config.toml
num_hidden_layers = 8
hidden_size = 256
num_attention_heads = 2
num_key_value_heads = 2
head_dim = 128
intermediate_size = 704
vocab_size = 730
hidden_act = "geglu"
norm = "rmsnorm"
norm_place = "pre"
norm_eps = 1e-06
positions = "rope"
rope_theta = 10000.0
rope_fraction = 1.0
qk_norm = false
attn_scale = 0.0884
bias = "none"
tie_word_embeddings = true
parallel_block = false
init = "uniform"
init_std_qkv = 0.0188
init_std_o = 0.0
init_std_up = 0.0188
init_std_down = 0.0
optimizer = "muon_variant"
learning_rate = 0.00199
lr_mult_o = 0.924
lr_head = 0.00582
max_grad_norm = 2.0
warmup_steps = 200
schedule = "wsd"
decay_fraction = 1.0
decay_shape = "linear"
final_lr_fraction = 0.0
batch_tokens = [32768, 65536, 98304]
max_seq_len = 1024
doc_mask = true
train_tokens = 284200000
max_steps = 4682
dataset = "wikipedia_en"
Each number is 50 + 10 x the weight over its row's rms, rounded and kept within 0 to 99. Layers, rows and columns count from 0. The size before them is the row's rms in percent of the matrix's.

# gate: layer 4 MLP gate, 704x256, rms 0.0512, rows 567-584, columns 0-127
# up: layer 4 MLP up, 704x256, rms 0.0529, rows 567-584, columns 0-127
# down: layer 4 MLP down (transposed), 704x256, rms 0.0489, rows 567-584, columns 0-127
gate567 103:52 32 51 53 32 46 44 44 45 68 61 45 38 44 46 56 61 53 64 52 74 72 53 50 46 55 71 51 53 39 59 36 43 51 59 52 36 48 49 52 48 56 52 42 58 37 43 47 52 20 34 55 47 66 64 63 43 45 37 48 54 48 29 54 47 58 46 46 32 47 57 40 39 48 59 43 55 47 56 47 66 55 47 66 38 64 52 47 46 48 67 51 38 40 57 43 47 31 58 32 41 68 35 40 59 54 55 39 43 49 53 33 51 40 58 43 36 49 54 53 55 48 47 47 47 55 51 43
up567 106:48 44 52 44 68 56 57 57 55 55 37 45 54 32 57 47 53 48 40 49 45 47 40 46 47 59 54 41 65 46 40 68 48 53 57 71 56 66 53 56 62 38 49 37 54 44 44 36 44 45 46 46 47 47 46 53 44 47 57 49 34 52 36 54 19 60 63 31 59 46 39 47 51 48 49 40 42 39 43 51 51 55 67 46 59 50 47 41 47 62 54 55 51 48 69 55 45 60 58 51 48 45 30 56 59 33 74 57 41 60 74 57 44 46 59 52 55 43 57 36 45 43 53 58 32 45 59 57
down567 107:67 40 48 62 45 50 50 44 40 52 60 73 50 53 55 54 50 43 36 49 53 56 36 55 45 48 71 53 37 51 46 47 53 66 58 56 47 57 35 41 67 56 54 59 69 48 47 39 51 55 62 45 51 33 62 42 48 51 52 47 55 55 45 41 52 71 25 40 43 63 47 58 56 36 52 28 40 56 55 52 66 47 45 48 43 48 49 69 34 43 47 50 51 50 47 58 56 44 37 60 61 42 54 47 43 49 45 51 48 47 54 52 52 39 66 42 53 64 37 55 44 43 41 55 61 60 39 51
gate568 100:46 33 54 58 65 64 56 50 61 33 76 36 54 52 44 41 62 67 38 43 55 48 46 51 60 55 46 40 45 64 47 49 30 35 29 37 44 67 56 42 40 49 43 33 52 41 47 58 44 55 44 47 52 54 62 48 56 59 64 71 55 42 48 58 47 39 31 43 33 62 46 53 53 71 40 45 42 54 49 69 48 54 60 56 47 61 38 49 45 64 57 34 49 46 44 56 40 46 55 64 39 58 49 51 44 56 60 63 46 37 59 55 55 45 56 45 47 63 32 38 56 63 53 32 64 34 49 38
up568 099:48 52 58 56 34 56 43 57 43 42 42 52 59 53 38 52 44 43 45 56 54 55 52 54 44 66 62 56 55 62 68 35 50 56 55 49 55 49 46 62 41 28 62 51 54 33 67 34 60 52 38 52 52 58 53 41 45 61 55 48 56 54 58 36 34 38 47 54 54 39 42 52 55 49 47 37 37 46 51 47 51 55 44 46 57 29 50 42 27 46 43 59 56 48 50 47 54 47 56 45 46 65 51 47 57 46 37 37 67 61 36 55 62 42 40 67 49 46 52 48 63 44 54 39 30 56 53 67
down568 098:48 35 47 58 61 40 36 61 63 59 50 58 49 61 36 29 53 55 51 68 33 44 49 50 49 50 42 44 47 45 33 61 46 65 50 56 46 38 77 54 45 59 39 41 37 50 49 42 50 41 70 46 42 62 51 67 63 57 60 51 41 57 31 58 60 40 44 49 47 70 33 50 45 26 45 61 62 53 51 36 44 53 59 36 48 57 51 65 53 59 38 44 52 72 69 64 47 53 44 52 47 52 47 58 42 55 33 51 38 49 33 53 47 49 51 52 46 54 46 42 39 54 40 38 60 50 62 47
gate569 096:43 50 40 39 40 56 58 49 49 54 52 48 51 42 51 52 37 55 38 40 63 73 52 78 58 45 34 62 49 64 39 60 32 38 55 58 48 43 55 50 52 60 49 53 54 51 52 66 39 48 52 70 59 45 46 43 46 45 56 45 70 71 57 53 57 41 38 68 48 54 39 50 56 43 63 75 50 52 57 56 53 57 70 56 62 51 52 44 45 45 53 42 64 50 45 65 57 46 65 59 41 37 44 60 45 43 49 31 44 53 46 56 47 41 47 54 40 57 38 58 48 55 44 58 48 41 56 35
up569 095:52 58 51 35 48 45 51 53 43 44 66 52 58 56 42 48 57 47 41 42 61 53 56 59 79 56 42 60 42 50 43 61 46 28 58 45 49 44 56 20 54 51 48 42 57 47 62 57 45 73 58 68 42 66 48 45 50 42 38 41 61 42 67 55 54 68 50 55 47 67 53 34 63 48 68 49 42 45 56 36 39 46 47 66 45 42 50 43 48 52 59 63 56 39 43 39 41 60 72 55 41 39 52 36 56 59 39 54 48 32 45 37 53 52 37 38 38 39 43 61 47 37 65 73 68 70 46 49
down569 096:64 47 49 61 44 50 52 40 69 55 30 55 40 40 41 51 40 41 43 54 39 51 47 45 44 51 39 55 34 50 52 58 62 43 43 76 62 57 35 47 25 69 37 47 52 42 57 64 61 49 41 56 48 43 25 57 47 50 62 46 41 66 46 51 59 50 57 41 55 36 63 47 51 45 47 42 65 37 39 60 45 45 37 44 66 60 52 49 36 52 69 53 36 39 64 42 46 36 58 53 60 56 64 56 61 48 48 53 53 62 57 67 35 54 47 67 48 43 64 57 41 68 65 40 38 47 47 44
gate570 105:50 49 36 53 39 33 65 60 47 54 59 54 58 38 49 61 63 46 35 44 72 36 61 67 20 60 27 45 60 45 61 37 63 64 48 49 40 51 70 61 50 42 62 34 62 62 57 60 61 55 54 40 48 41 56 56 63 51 58 68 43 41 47 50 54 46 55 58 44 47 61 40 48 48 51 61 62 54 59 55 45 40 55 66 54 51 50 37 34 44 53 51 56 52 50 48 44 46 37 46 51 58 48 80 53 60 47 52 45 46 47 47 67 53 42 66 65 60 57 57 58 57 46 52 28 64 48 42
up570 105:55 58 38 61 41 58 52 49 44 51 50 41 47 31 45 50 61 50 69 77 52 59 50 36 43 52 47 43 48 47 51 39 60 44 59 52 55 83 47 42 42 48 45 74 47 47 50 38 35 56 50 51 47 42 46 44 68 55 30 58 64 47 29 52 53 43 58 26 53 55 50 34 55 51 46 63 60 32 60 59 52 49 62 47 60 35 63 51 63 70 53 45 44 49 55 46 39 59 67 31 44 50 43 42 22 47 50 63 56 55 56 52 67 47 50 61 68 38 36 65 56 51 47 59 40 36 38 61
down570 106:65 56 55 38 56 58 45 52 67 42 52 41 42 55 61 63 60 54 49 52 44 61 67 43 44 46 69 49 38 42 41 67 32 68 55 46 60 60 60 49 57 66 65 63 52 48 58 39 44 60 54 50 54 50 66 48 40 41 53 56 41 54 51 50 48 51 52 40 49 51 30 65 48 46 49 71 41 59 58 65 48 45 48 35 63 47 51 60 55 59 51 52 50 47 49 40 52 75 26 61 71 54 44 44 56 57 51 47 65 55 44 68 50 62 57 59 33 62 75 53 21 59 73 38 43 52 67 66
gate571 102:54 54 53 31 57 35 50 41 69 44 54 36 34 60 42 51 46 53 63 55 61 53 49 46 53 53 61 57 52 64 34 73 53 38 61 56 44 64 48 60 63 48 40 34 46 50 47 37 44 42 58 57 45 47 53 60 40 53 58 43 46 41 36 42 52 46 36 56 52 29 62 52 64 58 54 50 57 52 60 73 56 43 60 53 33 46 40 61 57 32 72 71 42 48 51 42 56 63 68 60 71 38 58 53 37 45 43 52 64 65 45 66 38 48 50 51 53 64 44 50 44 54 37 46 58 43 45 54
up571 105:42 54 50 37 56 35 45 38 47 55 48 27 51 41 63 50 44 47 39 68 43 48 15 37 52 51 40 58 68 43 47 55 61 39 56 60 44 50 57 51 53 51 26 47 52 52 57 49 51 55 49 59 52 43 39 57 55 61 58 62 53 49 41 56 66 38 45 56 64 62 60 29 45 47 61 45 27 40 45 53 53 50 65 50 58 34 36 59 45 47 56 52 60 46 39 46 46 56 43 47 43 38 39 55 38 49 55 64 64 46 52 62 63 51 41 45 49 57 35 50 47 39 29 44 52 38 52 59
down571 099:44 61 52 59 60 55 61 55 51 46 59 41 57 38 66 43 47 43 65 49 36 47 64 63 63 56 58 55 35 38 73 31 50 51 51 47 44 59 60 42 54 41 43 60 63 42 41 61 24 52 51 38 41 37 52 46 46 58 52 40 56 68 35 56 61 42 61 46 55 48 41 64 62 45 47 45 30 49 54 53 69 41 47 38 48 41 51 56 69 53 52 43 44 42 61 44 55 40 59 68 67 62 51 51 49 48 45 65 40 66 52 55 51 42 47 45 48 59 53 60 75 45 48 52 50 52 54 59
gate572 085:52 57 62 46 45 55 36 64 50 51 55 49 43 53 56 72 75 35 64 37 51 47 64 58 42 56 35 42 41 52 52 46 23 38 44 45 52 54 48 55 39 59 57 47 37 41 54 52 43 49 30 55 60 52 57 54 55 50 74 62 27 56 39 58 35 58 43 46 49 60 54 63 41 67 50 59 34 43 50 40 48 56 46 55 50 65 43 52 49 47 55 51 28 56 66 61 51 40 64 53 47 49 59 38 45 47 46 46 50 52 32 45 44 60 73 54 55 30 66 55 42 37 48 46 52 65 45 53
up572 081:41 55 44 29 50 64 51 48 48 58 49 38 47 19 69 69 46 56 61 59 47 51 47 59 46 38 68 55 46 39 47 55 56 49 42 62 44 51 51 51 53 46 42 54 55 53 65 38 50 67 43 48 60 52 58 53 52 55 46 57 62 61 51 51 62 35 77 57 52 51 51 49 61 42 49 61 46 50 65 55 61 38 52 40 47 46 57 48 64 61 46 44 64 48 57 62 42 38 43 47 36 35 57 66 62 50 55 58 72 51 41 48 51 53 64 53 54 57 56 51 48 63 49 52 54 32 73 50
down572 091:37 56 57 39 39 41 39 59 68 56 48 54 63 64 56 47 48 40 54 36 51 53 43 53 52 58 29 44 55 57 48 53 57 59 47 36 50 45 40 50 43 60 43 38 50 56 37 59 37 54 46 66 27 44 42 56 59 48 48 58 38 48 59 57 36 52 35 33 45 51 41 50 51 68 49 51 48 36 45 41 56 45 51 72 48 56 52 49 69 38 60 57 44 48 47 53 58 60 52 57 50 52 52 29 47 52 33 34 55 44 59 63 37 42 47 49 46 48 40 57 46 55 45 49 59 51 41 67
gate573 088:46 65 33 58 61 69 38 60 52 52 55 43 75 50 44 43 55 57 58 25 47 47 53 47 44 33 49 55 67 57 29 55 43 49 59 34 48 43 64 36 43 54 48 43 63 62 42 61 41 41 36 40 49 69 54 46 32 67 53 64 50 41 60 54 45 59 37 53 40 57 38 39 53 35 60 75 50 25 54 56 32 55 51 46 55 46 28 54 45 60 47 48 45 35 49 45 43 48 27 50 55 50 50 56 51 50 65 57 62 48 60 49 24 44 46 55 59 56 43 43 42 48 61 46 44 58 43 51
up573 098:43 71 50 51 47 41 41 45 50 48 39 50 58 70 33 45 57 50 55 47 39 43 41 48 63 51 46 48 41 66 43 57 60 52 42 41 31 52 56 50 43 47 68 50 52 65 24 61 48 38 28 53 32 41 53 56 59 43 60 46 47 50 59 33 49 53 27 44 41 49 25 59 64 46 61 61 34 48 43 60 44 59 48 40 43 45 47 48 53 44 27 46 40 48 36 55 71 55 46 50 57 55 18 56 48 66 46 43 48 49 56 49 39 53 36 51 36 51 51 37 53 48 46 18 51 70 45 38
down573 094:28 52 50 46 41 57 34 47 43 59 50 57 63 56 66 33 64 66 57 48 55 72 48 42 55 60 68 68 45 25 40 52 35 52 54 36 51 59 55 71 46 31 44 40 64 43 65 59 35 53 46 45 59 50 62 48 59 50 36 43 67 42 64 62 32 57 48 34 54 55 39 57 48 52 57 31 39 42 51 66 59 32 45 57 66 54 38 63 53 50 39 43 47 56 52 64 42 46 33 51 60 59 46 64 56 46 50 41 52 24 45 37 51 50 52 40 39 45 65 53 78 46 54 74 52 70 54 67
gate574 102:67 31 50 48 36 50 59 63 51 53 56 46 45 29 43 72 31 41 55 58 59 39 18 60 50 36 57 49 51 50 53 32 56 38 70 44 51 46 58 52 64 50 42 56 44 52 40 42 51 43 48 51 49 50 44 42 26 34 64 54 39 57 55 56 35 59 61 39 32 64 39 43 49 63 53 40 59 54 30 64 41 38 51 72 51 48 45 43 43 50 54 57 45 47 54 40 80 60 52 63 51 46 45 44 60 61 37 43 55 58 37 66 51 41 52 53 49 36 42 51 46 55 61 33 45 68 50 54
up574 106:71 49 59 48 54 51 49 59 55 73 68 58 53 72 43 62 51 66 34 51 59 38 59 62 61 61 37 47 47 38 42 66 51 57 47 71 41 46 55 65 59 75 53 41 57 45 28 45 38 31 64 48 50 33 59 50 28 37 51 22 48 62 44 51 41 46 56 51 50 49 57 53 63 61 57 34 57 36 44 39 56 32 42 31 40 61 34 46 19 53 44 48 74 69 62 49 40 50 59 58 47 57 58 45 44 42 52 47 51 54 51 57 51 66 46 58 54 34 62 43 47 48 40 28 49 48 57 55
down574 103:43 37 52 62 33 51 45 36 65 36 54 43 42 34 39 37 57 36 45 47 54 40 41 57 36 51 64 53 76 40 65 12 55 57 49 40 55 35 53 40 38 41 65 57 56 48 53 45 41 56 50 61 49 31 71 45 47 63 43 59 57 44 45 47 54 52 55 62 54 70 42 49 51 59 40 48 56 75 43 45 45 38 55 57 32 35 49 70 61 31 53 55 36 48 43 31 47 48 56 39 32 67 48 51 59 35 36 60 61 54 60 40 53 46 43 46 49 58 44 52 48 68 50 31 58 53 31 52
gate575 102:63 33 43 44 68 38 36 41 33 59 52 52 55 39 66 48 54 54 49 65 68 34 42 41 50 51 59 47 52 48 60 52 43 46 40 52 53 43 60 52 50 58 47 49 46 53 54 41 45 61 58 52 61 40 69 57 63 66 63 62 64 46 65 64 46 52 48 55 59 43 56 67 57 48 57 59 54 51 63 40 57 41 59 44 43 47 50 46 49 56 62 56 69 39 24 56 64 29 57 63 49 59 52 62 67 34 72 35 47 46 46 57 65 37 56 39 68 34 59 47 44 64 61 40 43 47 52 42
up575 106:34 55 41 49 57 46 46 37 52 57 66 39 40 46 55 60 52 47 61 56 51 56 29 48 48 52 54 35 41 62 37 41 30 47 55 47 42 38 48 56 48 47 57 54 39 73 65 52 53 60 74 45 41 48 38 49 53 51 53 53 52 43 57 51 61 35 43 47 50 38 54 49 42 51 57 50 64 41 53 47 50 39 60 52 69 61 45 31 32 65 77 45 48 57 35 56 46 38 29 48 45 34 39 43 49 46 46 57 42 50 48 66 49 65 54 50 66 53 53 46 32 46 47 32 58 58 51 53
down575 105:49 48 56 39 45 64 56 42 68 40 47 43 56 61 34 50 64 54 52 66 52 42 30 54 55 46 54 57 44 36 62 44 40 47 51 56 49 59 53 66 65 19 40 53 50 57 51 42 46 43 45 46 49 46 50 45 53 51 57 44 49 48 40 38 37 65 54 65 47 56 41 54 42 43 44 25 51 53 59 54 45 49 47 38 48 60 57 40 70 51 38 53 64 39 50 51 58 60 50 40 59 50 50 52 41 57 53 48 54 50 55 64 51 51 53 57 65 66 47 56 64 31 61 44 62 51 52 53
gate576 096:50 65 52 54 35 53 50 60 55 36 45 62 42 54 64 54 70 68 49 49 55 41 72 59 69 62 64 64 50 35 49 44 55 49 44 58 51 59 56 50 33 64 48 40 31 55 57 44 63 43 50 46 72 40 67 51 41 58 53 35 57 45 42 51 33 43 41 59 60 43 50 39 61 46 72 45 57 49 58 45 50 44 41 56 38 38 49 55 36 40 48 36 52 45 55 47 41 38 45 66 49 43 41 58 56 56 62 46 55 49 55 70 67 42 42 36 58 55 50 33 55 49 40 49 28 57 45 48
up576 102:51 52 36 60 40 56 53 54 51 62 64 57 36 45 64 51 71 73 54 67 64 40 59 65 57 71 72 49 54 35 52 50 54 37 28 55 48 66 58 49 44 62 68 35 41 55 48 43 63 49 60 45 76 44 53 62 43 27 60 50 52 40 45 55 51 51 37 45 48 65 48 49 52 42 48 44 58 54 49 42 67 53 45 40 58 38 52 60 48 44 65 36 48 57 55 57 41 41 58 52 38 41 26 53 52 55 51 36 62 55 48 51 84 33 37 34 48 43 41 46 59 50 53 48 37 53 43 60
down576 101:64 37 56 47 52 40 64 43 59 51 53 40 46 53 55 43 35 48 51 29 38 53 40 47 48 49 48 37 52 54 38 57 55 42 56 52 30 59 35 52 54 52 66 46 57 42 58 50 55 54 42 55 54 57 50 38 56 46 56 40 38 39 53 35 55 46 55 73 57 52 51 44 56 49 48 33 35 51 51 51 48 58 46 39 42 31 42 43 39 51 57 45 46 33 45 46 50 55 58 18 57 23 56 68 46 66 35 49 44 49 63 33 44 71 57 44 47 48 66 58 53 57 60 45 65 77 61 40
gate577 097:46 32 41 60 42 66 68 69 41 61 43 51 47 52 53 46 60 45 36 52 46 42 39 66 57 48 68 35 43 45 52 50 65 47 28 51 70 47 67 57 33 69 49 32 59 38 46 40 56 78 49 43 55 54 43 50 34 41 37 55 49 53 34 42 47 41 53 67 39 45 64 55 65 55 64 43 42 45 35 51 65 57 56 30 58 73 73 70 41 35 50 54 43 49 38 62 48 60 52 46 58 60 36 41 43 65 43 35 41 55 36 64 66 55 44 67 31 40 28 41 56 51 58 61 57 39 61 41
up577 105:46 52 65 51 55 51 42 40 59 52 47 47 48 46 69 39 66 50 50 63 65 62 40 64 55 71 41 57 41 46 60 56 59 54 30 57 56 55 50 50 51 54 50 56 72 56 57 63 45 57 47 66 46 46 45 69 69 68 60 55 43 52 61 37 44 42 33 43 57 47 42 44 54 55 50 59 49 39 59 60 61 67 48 66 63 62 25 47 68 37 52 51 49 41 42 55 63 49 73 53 44 44 46 33 62 54 41 61 48 57 63 43 56 57 43 54 63 53 63 64 48 49 50 37 46 48 51 62
down577 106:53 60 60 53 38 52 55 59 54 50 60 41 47 53 58 51 46 45 48 70 68 41 39 50 71 61 47 39 43 52 55 62 53 62 63 40 36 60 49 49 38 48 40 63 45 47 63 59 25 41 50 59 59 49 38 44 39 71 44 38 53 41 42 61 35 58 59 63 35 59 55 44 38 57 46 49 40 58 74 59 56 47 43 39 26 72 57 37 47 42 58 40 71 53 52 59 55 36 37 54 56 60 59 57 55 62 52 48 47 60 47 60 48 53 44 54 35 39 47 62 54 41 38 35 52 56 43 49
gate578 102:41 40 66 57 50 51 41 47 53 62 59 47 41 55 56 58 36 54 64 51 67 52 49 45 56 60 53 54 44 67 46 56 65 35 40 61 53 72 39 48 40 57 43 24 47 52 39 52 59 51 53 55 61 52 50 51 60 46 59 53 59 36 47 54 53 45 45 50 66 21 44 58 42 42 66 71 52 70 35 50 36 53 53 43 48 61 52 51 46 60 53 37 68 53 51 50 49 42 66 44 55 65 46 43 42 56 47 38 50 52 49 50 59 45 38 48 53 34 42 29 39 55 43 54 48 39 54 32
up578 105:40 43 35 48 25 53 59 38 44 46 60 46 60 58 38 58 50 52 44 52 33 78 67 47 51 51 46 54 59 56 55 62 83 41 36 44 59 61 60 48 40 44 65 42 52 48 58 61 45 46 46 61 61 46 37 29 63 48 54 53 34 51 72 49 44 61 50 64 47 43 54 39 50 58 59 76 46 37 35 53 56 46 49 44 53 45 54 58 32 48 59 39 52 56 45 52 72 50 44 44 54 37 57 45 52 59 50 48 57 39 51 60 47 58 52 43 44 60 43 42 48 47 45 54 60 34 47 56
down578 105:59 58 62 56 53 49 47 42 43 45 43 48 44 43 44 46 57 46 51 56 62 42 64 54 49 50 42 37 52 54 49 44 49 45 56 43 37 70 47 38 52 41 48 41 43 67 54 34 72 53 41 37 38 42 55 50 42 46 52 42 57 73 42 58 48 45 48 41 52 46 47 63 53 47 58 44 42 62 58 49 58 41 69 42 73 41 42 49 54 28 53 62 46 44 66 36 55 53 61 36 47 52 56 36 46 42 49 63 42 59 64 43 55 52 59 35 55 47 51 56 56 59 75 50 56 38 44 43
gate579 098:50 53 44 30 47 53 42 62 32 51 66 50 47 47 77 55 35 46 41 54 40 42 48 41 49 59 54 39 55 66 39 38 47 46 32 34 36 59 42 63 65 59 58 49 63 43 50 59 45 64 36 57 60 47 51 31 45 46 46 60 52 56 30 61 43 70 55 40 42 52 71 53 55 58 39 40 52 53 60 40 67 47 63 54 45 60 57 55 31 58 42 48 37 46 56 37 51 51 48 39 33 45 51 64 47 50 52 45 35 44 43 62 55 48 67 48 61 62 32 35 51 63 32 37 59 55 59 32
up579 095:44 57 46 40 37 47 70 58 57 38 33 56 65 42 37 63 15 57 44 49 57 44 55 64 57 58 66 63 55 36 55 40 58 56 59 55 39 49 47 39 65 31 44 59 37 46 45 42 41 39 58 48 64 45 61 55 37 63 58 42 34 47 44 61 57 74 52 55 33 40 51 39 60 56 50 50 46 36 67 37 51 54 45 58 53 34 48 57 56 51 47 66 58 39 45 56 41 40 56 53 49 51 56 46 67 54 42 53 58 44 42 33 43 46 57 37 49 46 49 63 49 43 33 61 37 43 47 66
down579 100:51 54 75 45 52 46 27 54 47 44 54 52 48 52 54 37 59 62 46 46 42 34 50 60 62 39 48 39 60 43 41 51 34 45 35 34 54 43 56 45 51 47 54 53 43 62 43 29 46 44 45 46 46 47 48 60 50 39 53 31 44 40 49 52 47 32 36 37 56 54 59 64 61 49 55 38 54 51 46 45 45 40 34 48 52 51 71 34 59 53 48 34 58 58 53 59 37 69 24 34 55 61 50 56 58 60 54 35 52 41 61 59 62 50 39 49 55 53 29 49 70 50 48 50 48 57 52 42
gate580 098:38 42 48 39 41 37 51 59 58 42 55 59 61 26 55 50 54 52 71 34 40 74 43 49 43 53 53 40 54 51 52 44 39 44 67 47 52 50 56 55 33 39 53 40 41 34 52 55 64 28 32 49 48 51 32 59 58 66 56 65 55 60 57 36 35 65 35 62 37 54 50 50 40 45 54 60 48 52 34 48 50 70 40 43 62 67 24 50 40 47 51 68 52 51 44 53 70 49 45 54 48 56 49 48 38 58 36 51 31 49 60 40 50 52 51 27 49 39 60 54 59 57 40 39 57 54 46 43
up580 098:55 43 49 51 44 36 43 53 65 44 55 65 33 27 53 41 64 55 66 52 52 62 39 56 51 44 70 50 54 48 51 49 55 40 52 63 59 44 37 61 34 51 60 60 66 67 50 35 56 58 56 53 49 38 37 49 64 60 53 59 54 41 54 40 38 64 43 54 45 56 54 52 38 43 37 40 48 52 43 57 42 47 48 47 53 52 41 46 33 61 45 76 45 54 36 43 54 53 53 47 69 47 36 37 46 50 70 56 43 43 60 45 46 53 29 37 55 16 55 67 55 77 59 61 38 36 43 32
down580 096:37 71 58 28 54 60 51 40 47 45 50 42 42 68 55 39 55 34 42 49 50 40 56 44 48 55 29 47 61 42 62 57 37 43 49 54 43 40 53 64 48 50 46 41 65 64 44 74 60 55 43 42 35 53 56 37 57 48 54 31 52 49 42 47 34 57 57 37 64 50 32 39 61 65 48 39 31 53 65 36 69 37 54 46 47 56 64 53 42 49 56 34 66 38 61 59 57 69 45 32 61 38 45 54 28 62 48 51 46 44 63 41 57 51 60 41 58 56 71 60 48 56 50 38 40 47 49 63
gate581 100:60 47 58 61 55 27 67 42 57 59 53 59 42 57 37 61 37 40 38 36 46 47 77 53 49 47 54 44 48 30 49 44 51 40 64 46 63 59 51 44 33 31 59 36 58 56 48 74 38 50 62 47 59 62 51 60 41 49 45 44 38 54 68 67 60 43 48 42 69 79 45 60 61 62 57 68 43 47 51 42 35 46 54 51 50 35 64 60 50 57 58 58 56 43 53 60 29 49 56 53 50 47 47 48 40 38 55 35 40 40 49 54 43 48 52 55 56 66 47 41 49 56 54 50 49 57 42 53
up581 103:64 35 61 41 47 48 44 58 52 60 51 44 36 46 50 49 61 50 60 60 65 50 41 36 48 59 69 41 51 42 48 51 59 45 44 45 52 43 58 41 55 42 53 51 70 48 48 38 41 47 64 42 52 57 43 38 58 48 49 32 55 57 39 53 31 66 60 48 50 51 65 57 45 63 52 66 55 54 40 59 55 68 35 70 56 45 52 57 66 49 47 71 55 50 51 39 56 51 51 57 45 56 19 32 53 62 50 53 53 56 48 58 50 37 53 67 40 50 46 57 46 57 33 38 61 39 45 55
down581 103:53 51 53 33 43 52 47 45 74 51 75 58 50 63 57 52 41 42 42 60 59 37 72 43 33 55 52 44 59 53 34 37 48 44 36 66 59 56 43 45 45 61 54 40 42 61 54 68 61 46 56 53 49 53 49 58 57 41 40 48 47 41 52 52 40 57 45 49 55 63 47 40 60 28 36 69 50 61 48 59 48 39 60 32 51 45 55 55 45 53 52 54 64 59 58 59 27 69 55 51 41 51 58 32 41 62 33 64 47 52 59 56 55 62 29 47 56 48 61 52 48 58 48 59 43 59 64 56
gate582 102:56 44 59 36 35 63 52 60 53 36 47 51 39 51 54 34 52 35 42 45 48 52 42 70 35 45 36 68 41 54 37 62 48 51 47 37 36 28 51 56 64 64 67 59 57 48 58 42 39 45 35 71 72 37 48 71 28 40 48 31 57 42 48 56 60 34 35 58 57 28 48 58 53 59 59 38 51 41 69 52 67 53 47 26 61 66 43 49 37 54 51 52 44 36 41 41 46 44 50 49 55 59 46 55 49 44 49 53 48 42 32 59 51 40 45 37 53 48 55 52 52 68 63 51 46 54 51 49
up582 103:46 65 43 57 39 52 31 32 49 43 37 45 52 41 52 37 74 48 49 43 37 42 41 65 52 60 48 58 36 48 47 50 51 63 53 48 51 59 51 51 66 47 67 55 37 45 41 40 35 53 42 59 52 34 45 44 51 47 45 53 29 43 58 46 34 57 25 48 45 51 58 50 39 57 56 58 64 40 32 42 46 61 42 49 42 52 44 53 47 59 41 65 54 47 51 45 33 44 47 47 53 44 33 39 50 46 66 61 60 41 35 67 39 39 54 50 61 52 57 50 68 43 73 46 42 40 32 58
down582 101:39 45 59 37 67 40 52 48 43 72 38 52 43 40 50 61 63 44 73 38 43 47 63 49 48 52 73 52 55 50 62 45 48 63 59 58 55 64 55 34 58 52 28 51 55 52 44 49 48 59 50 56 38 51 62 51 59 55 67 49 53 53 51 47 62 51 52 51 42 44 52 82 61 56 57 62 50 40 48 51 52 36 52 62 63 48 44 44 52 40 34 57 46 55 46 45 56 61 42 43 58 42 41 48 50 50 41 63 47 52 49 52 47 42 53 40 40 47 64 52 41 36 42 45 49 47 42 44
gate583 107:30 53 52 44 38 36 54 52 51 33 51 41 46 40 46 60 52 57 38 55 50 62 49 61 54 45 44 47 51 65 46 37 43 68 37 54 50 49 57 52 53 48 33 52 45 60 58 57 35 67 21 41 59 48 47 53 52 54 41 53 46 35 59 52 44 58 44 46 40 41 42 49 40 60 56 52 75 56 51 33 73 42 49 59 40 50 79 30 42 50 47 52 62 61 66 36 53 58 37 41 44 34 50 45 57 47 36 41 67 53 56 56 42 41 30 56 53 47 45 43 48 50 52 43 49 45 52 53
up583 104:55 40 50 54 43 39 55 60 40 46 50 61 55 55 63 54 64 38 40 51 64 56 36 52 52 42 53 24 63 62 58 36 54 49 51 46 53 40 47 44 61 50 39 42 55 41 57 22 43 43 53 42 67 45 52 53 60 41 56 34 50 36 46 44 37 72 34 49 53 52 56 38 42 52 67 68 57 57 37 47 31 49 31 46 56 29 53 56 21 42 40 40 45 64 50 57 47 37 39 58 44 68 41 36 68 51 49 63 49 49 38 46 41 56 52 66 64 49 53 40 43 37 44 48 62 54 65 38
down583 105:54 68 62 48 59 65 81 67 48 39 60 52 53 38 51 57 45 51 40 47 44 44 49 59 38 51 51 42 47 58 45 60 37 41 57 47 57 52 50 53 42 53 42 69 73 71 34 49 49 46 59 54 49 60 50 40 53 40 43 46 49 42 46 41 59 64 51 50 46 57 47 43 52 48 46 51 44 48 52 47 47 43 52 63 59 49 45 39 45 60 36 52 44 45 66 36 58 56 57 50 53 52 47 62 48 65 39 49 31 42 69 67 62 56 55 33 62 28 52 55 66 69 37 56 52 48 60 65
gate584 107:34 42 52 58 47 57 49 65 59 49 50 45 31 50 52 65 51 46 49 46 47 46 46 65 43 77 60 45 53 45 59 38 60 51 45 64 55 36 40 44 57 55 53 57 54 41 62 42 35 34 65 47 42 57 50 63 41 50 52 49 34 49 45 24 65 45 58 55 38 54 62 47 69 53 49 51 28 31 44 65 43 60 58 71 51 34 30 45 43 34 36 42 49 46 49 34 71 49 46 47 52 60 57 49 72 58 41 41 59 65 41 52 46 57 43 37 54 41 53 46 46 45 41 44 49 38 50 46
up584 103:53 63 55 59 77 27 29 63 57 55 42 48 52 71 45 48 50 52 56 55 43 35 56 52 40 55 51 32 29 35 40 57 58 53 48 52 69 69 48 47 60 54 54 52 52 49 53 44 44 49 43 34 55 43 56 36 47 45 58 62 52 51 42 36 61 43 48 43 48 52 64 39 47 56 41 57 60 53 46 54 47 30 57 53 57 47 43 41 55 54 76 47 52 36 55 34 67 41 30 55 40 42 35 33 47 54 38 60 62 61 49 56 58 34 56 42 37 45 54 63 41 53 47 43 54 42 45 24
down584 107:51 50 53 49 63 43 50 39 40 40 51 36 66 50 39 56 46 58 71 59 41 47 62 69 51 49 49 56 55 50 39 56 62 47 63 63 38 45 56 33 47 25 47 46 55 43 69 49 74 64 45 27 57 60 51 54 26 54 35 49 56 56 49 65 48 63 40 36 55 52 48 46 38 56 53 56 41 54 58 59 51 50 55 44 56 48 57 52 48 66 65 70 43 72 42 54 63 54 63 66 57 56 45 41 39 66 45 48 43 49 33 57 46 49 48 66 48 50 33 63 56 37 62 50 52 48 60 63